{
  "n_layer": 11,
  "n_kv_head": 3,
  "tie_embeddings": true,
  "parallel_block": true,
  "init_std_o": 0.00323,
  "init_std_down": 0.00323,
  "beta1": 0.95,
  "lr_head": 0.00909,
  "batch_tokens": [16384, 32768, 49152]
}
Each number is 128 + 32 x the weight over its row's rms, rounded and kept within 0 to 255. Layers, rows and columns count from 0. Numbers have three digits each. The size before them is the row's rms in percent of the matrix's.

# up: layer 7 MLP up, 384x96, rms 0.136, rows 339-383, columns 48-95
# down: layer 7 MLP down (transposed), 384x96, rms 0.142, rows 339-383, columns 48-95
up339 111:131087084126153181137132117174095148120165184135142117094047106120117109106100110114163146158144126141146139080119151096112099105162196126028121
down339 117:147127148096075159182097116121148094111150075089129123149123168155174109072066109114125134133098161109120142123148084117134133165079044181153136
up340 108:117102122131163171087098131174124159100087151122084123184124155120135162102124118111158174100146151106125101116106109053122117137159132148063087
down340 118:123146135125118212073162196137081144175157162140070128176116121101043083152141163071078114120098125121120158151090101119090116140168157188136075
up341 109:095188081141202086150110201141149149098159133136133115168169142144158135137151112105136119140053181145135180088097067135058165152128126133141153
down341 126:125195115147177120145130196144160163128135123131140118146164158133138129158142129153097116176119163120146154065132093171137130153086152182121154
up342 099:109116137170179167129112128102142090121148196128104116149117140134128139150183121117148131174137096088147140165137122142158117162204142153104113
down342 097:110092136131111212148182162177124171101138110125150085110098079118098154093164049120123116124114081097115124151127152123168162134128095149108188
up343 087:125115163112079139137142094172090141058162126116140132161162128113142156149172075176128140067147203162142170121101121147154130124198099093108143
down343 096:171130124109128116118114112087095148139180089106095098110081067191142074085149140132112096125106126107139173140114136122146143164115057106175106
up344 089:185112105148110140114169201105114126059116148123148165170098187130093169121082104114111108113113158108123049152085186101117135091165137140123136
down344 074:136059129137131132132142062046080118147091122092123133159102162072051089099083119183110126109133105112086138148135142064119145148147091081155029
up345 089:136130068146142127171182137115104103155107160145091121142157131195148144119099126144086069177115049152069087108134141136138124057114190114109059
down345 083:129109096107085177096133119143101128136138142102148139105126099037113163152187149113117162081164115120114136167129118131146089132126076125155086
up346 099:151134133131165150153132130128109105173084154141180089152106107122143162132068126051086176151137094150128100052113115153146149111050126171133156
down346 079:103079189103078071066140124152106151118155135058142101163112085123111160100136145120164139133089121115089126166106190082139095156206109128115020
up347 120:110130098154138175125050100186146135111114130117111235128159163111090100135158147136146111048141126107168076144101159106121144077118130174136123
down347 119:143168046154131136181134077120078155114057095144137093136152121119075086126159119123134115094135156142100064154160086114167173154124157125129090
up348 101:132100108111059133082119085080126216091069148142118127150148138110129133110125112096097125204107141156151127120122159160162131095144115135100152
down348 104:159143069148063130142169093153163218179152087128107118061186142127136131112134134147139114129158153146160147094159151101108098070089124144149129
up349 111:151149110135084104113156105097159095149121172170092175153127126162071136171112088113102134105136129119169112085184131092097120122127136153093126
down349 124:162091156168114133172096113077164087142113122062125097118114098107169143116130165116098139166179114129128156087156170076168149121102115172143127
up350 098:114077105153074140121098069100131170136124124125070139143160201166133088162142108188130117118159156132129164182125129137117099103117147118114077
down350 101:153080123102179056180154141164176148176096117143135139102200106101127092143166165109138089113085155139168110082166124151120141114196113168157140
up351 096:144106097163134135174138163170084156112148121076095092165167135118108168057115167085145151196138184138094120120170080162138118154113153122154139
down351 102:139163134081154122084095055080196144170118175162125120098105132136180163172144143146106120060132113129190132100129191057112130117167168147106125
up352 088:097143121195181112147061121176129148168126105132161134157123125158159113146167049103110172140114110115167131132191112142217135194200125119101134
down352 093:133153141116151075123132153166108173163153122104068130090162065102117124106122118149145112085126103092163143176159147120096124115181197109125143
up353 117:083116100172144166144144061089134147099130140094135158119133142131072156129139101147148093138146112150095161160106169153133092133131145123154143
down353 106:116094173112127050170098141135138154176166136105140153149088142115122131154134138117098114140102147091148161148129127106083124112094074096130172
up354 112:114188129116105162056103137123144091117048222076178136128113119127108139117109125156118125135136153188080142129110101137126158148091191101153115
down354 117:101070078124176130160158105105124124135074142145106120113171113099075169129116088128133132133183164127166123176108135131179141132094138096156152
up355 118:136147140097137192139111111122120172173111119099156086155122133157153181116127164131105246179123101076148135161106098139139178161087153169090099
down355 115:147126154151144060102120137156113106140177028109161195110143168083101115099161120146099173181111122097193129124084071152123122083145111128097117
up356 088:127132162151171163134079095140118133113170141143117106123102109131095113083135112152154124130099173133163150107071091074090072137143125127117126
down356 094:153115085124133156138180095217140199084103122122135135109084108109083119178151114102130176094123085114107110152101109143145193102112101129039092
up357 099:149149082105138168158120139128123167155160143076128072123104118182165148165078060130067135170089018175084113113131115135158135149127098098099121
down357 072:154120151135093204125138121149105132157109101137103107131119131133106101121151165174083157177104078083071091077157142128141088095127118192165081
up358 080:080119186135098129146169144131130162135109115162101092167144155113183097094170144133152116058077154190132177116094110084113125109097203115163106
down358 076:132119112192105106109142118085077118108124126114148108099116083168142134141159105108091106144212103087100094181164106106105130090098137063088093
up359 105:085139138154140190154183101114154076089109167082141091109100147159152136146077077120173146142127109119140086081129097145095138158142205106047147
down359 098:153136156115094148095104135095164173166118095077138137137148132180147081177171158147058138150138133118089163126185111163180117133112177192090111
up360 100:137087083158105147151086136118114121082120092135121099200159163118101141124085170178072131110135138058166183145114147062167164123134161144172139
down360 112:115176125114147118159069213134090152079107141115132134124111136116167122126129130144088143144149108159133180130186203120161155147148181130163144
up361 083:106131029127135164150142134158151126116183128126105172151152164102138132154166137107108085131150155047073131075045064124087127126130082130087120
down361 091:092151159147153098127144081106130123076081173126125142059078069108111142108116111111124090113120116124165032132135104153105190093104049076095090
up362 100:145128179069073098153089108178177158108187121076101140132106111057131137109111170078086103133096100091134170126062113132133110189117148126117075
down362 109:130126135116138125133099161169150092098092085143164132132100136133097127145137077149124093141148124143027149117109115121086143081126143183160106
up363 101:177149101111121179147113129121059175165146102187106179172139091117156141122167156087161142227064087145094091113119124168179131134208151139171134
down363 106:116140132121160156172152099115138173068135117203133142134123148094194086193120177130116142119137053102125167153106084077091110147157122171122134
up364 121:121149113181127142123127138065118123133099167098140185137091078114081140075171170115123120143098112171146168151145142147143166135125140120137145
down364 126:074167108093171148120169093105183112125088128107083113094127137160159101097186144173103151111075136135122128171155118137088119069124142132117114
up365 098:093168130139091134142143127117122148100212110135167134139140132140125124059145227147094172196135122153112088163142149161129089159091116084136152
down365 105:104129115127111159200141117100174145187054106153107148126099125148150148122160042148123074093111091176160212101120164112139159123151144187099131
up366 100:168117097129165108121144146144128122136111093106089119160177129095128144149164161150165107150130131140118028103205119145180096159187171157060158
down366 099:099101130134129150180155120161108075128075115132124124113113154117162152164095116091145135140183139090189208211079083173123179119143104145092111
up367 114:127148075108118104186126113085120154117164091119094156147101163114191128151135050068112100076142103111100217125149177153124049148119124082111126
down367 106:166168215142132098089195148181135069121179147226067122129120119132130137089126147131166170110111110147141076080080084122178105108151088153141158
up368 100:154127147141097125139094133115120077117147143156097158119174156122206144133125126110121133164111197100116111149141104145202081160121117091190161
down368 108:116099097138143139128107082130113154171147167093163075109101095154136164135104165121143124142093153160200102045197186086114185098146183141120118
up369 106:126171124089092076172067142101127101165109103144132151136162099111126134143162113132096100150175131124129115093100140116127179136091173095068112
down369 111:136168195138102127078132095078088106133177127132110148113129154136149179140135115136149158150115101116055106118166141200150057147092149139157149
up370 104:106123114082119099099128140111119104065154179169144160134149215107139155157107129142163120160074141082140129162165154120072164153120081149112125
down370 111:149122200140169155089152082159206141075078158126090162137049062119146136202116122155082133088145136140114123109098123109083125140114096147120112
up371 107:173106109148108173087139115112109137158113149107132141136116095154112116125174199185083140171131133140151086132143141167109128138163089123155117
down371 122:127136117120139106194136158057123121112150141139080152100121105095196144211173124138102110132099115133116136129132150082159099130134122083100124
up372 089:102150122183174093191085117178154080113089099133121164088183138112160132158170131060127147167131120166145121084160133080084131071126166171081092
down372 091:136126127127082146063193111131106100111138140128083129092171140133051137146158115131091116043113092123189102125141085117103148163116100152168103
up373 117:138183127125121113118141152170106093121104081196097109133083215078098130107138114115150152094108157150117141110107146087128091178159112134096108
down373 126:164149136114096062142101171142171098145120141144154160149109125111122125181121131139099088138167116174157120118142088087141126163147203167123156
up374 083:122154134086156125163135117110057115151142110136134141083130092112152130103091173099067140178139123124161131157118100119148107134062166155153169
down374 072:151039129056128138107208089153085113177100122122135186125100082082091086055111115140132156139112092123153129130151130109207113121110134148161118
up375 098:126082140142091163133138154118127135159206108171153187136154156161158111095088042117108089112133141149126147178130112103115067113099159122170123
down375 094:113107193126112150026125147138100081128113152177157135087156150174106160118151152155088152138110141120145121128124119153174158076206148079122107
up376 109:096138111108145121131158098119125173118134074085152095134121167125151125123124191085148176088168089142142110069114165065093109141125203115094084
down376 114:124143101111169115150100100126111078109091075111102111120119110124111119038145155135116131138201132169138104051102116141165173075159141147130102
up377 109:127121100127144185106138111088151151183092113139106147156110165117145091131148133125121129167176142110177096141187106121198153184120119095171104
down377 119:157086077120085103090158122194110167088100164071109115161136148141123137127178190113190211119124102152106076090127121189120095114145139157149133
up378 089:131129161076102154163219146141150104090136165096147186117120181125124101120103133091175140133171109138148154083139131070119150102153101136129093
down378 082:157089102117104105087149043178099199108135125115149075137175184144123080130145139125141166130120067106099084134163166149189156075171129127117096
up379 105:140084112141146188079044112120098094134199154139091151102124135105124142114124128114084148112141118128127156125130128130134159130141089091100069
down379 099:137211128097128085178113090109116116095094151097167117160154092113128140161128144139072113131213117141130101137135149080099118147150178072098083
up380 114:043192130120137136112093134105152167086130093132132139127160102148125169097125156073177136158153129098134127106138181072037127165141151164080146
down380 116:083158107102112150180167191101176116128126158158107077114162098162153153186087118113107113139170142110092178116130175130131141126133127145166100
up381 121:200149161115089130167089087145133148069106088089126180135103160105130166159130120118123126157051147123127114165132094109102079156126141142062105
down381 115:123108060114078064136148153159120144147083110138100084129162149123126113126131121082076105139145133103106134155141162131122166182113129111087099
up382 115:165164112089099198194142106141118157127085129177064136151057152082104102149066139150101158126137166141091060111066110108134114142153111132118114
down382 125:135102094050117118137086071132164078142093144103111114139169106142154149159173155092106113213135116139145106155143114085041129122203109123161104
up383 104:069161121073151148132089107108139097060165119106172139126133160160174175091121142107053129188112121119200151115113077080104178129144091107173128
down383 105:160164072133177129123132158090146179069128108101093126110095112103162076141113163098135059102131114160101125126124105077105087173118155156127163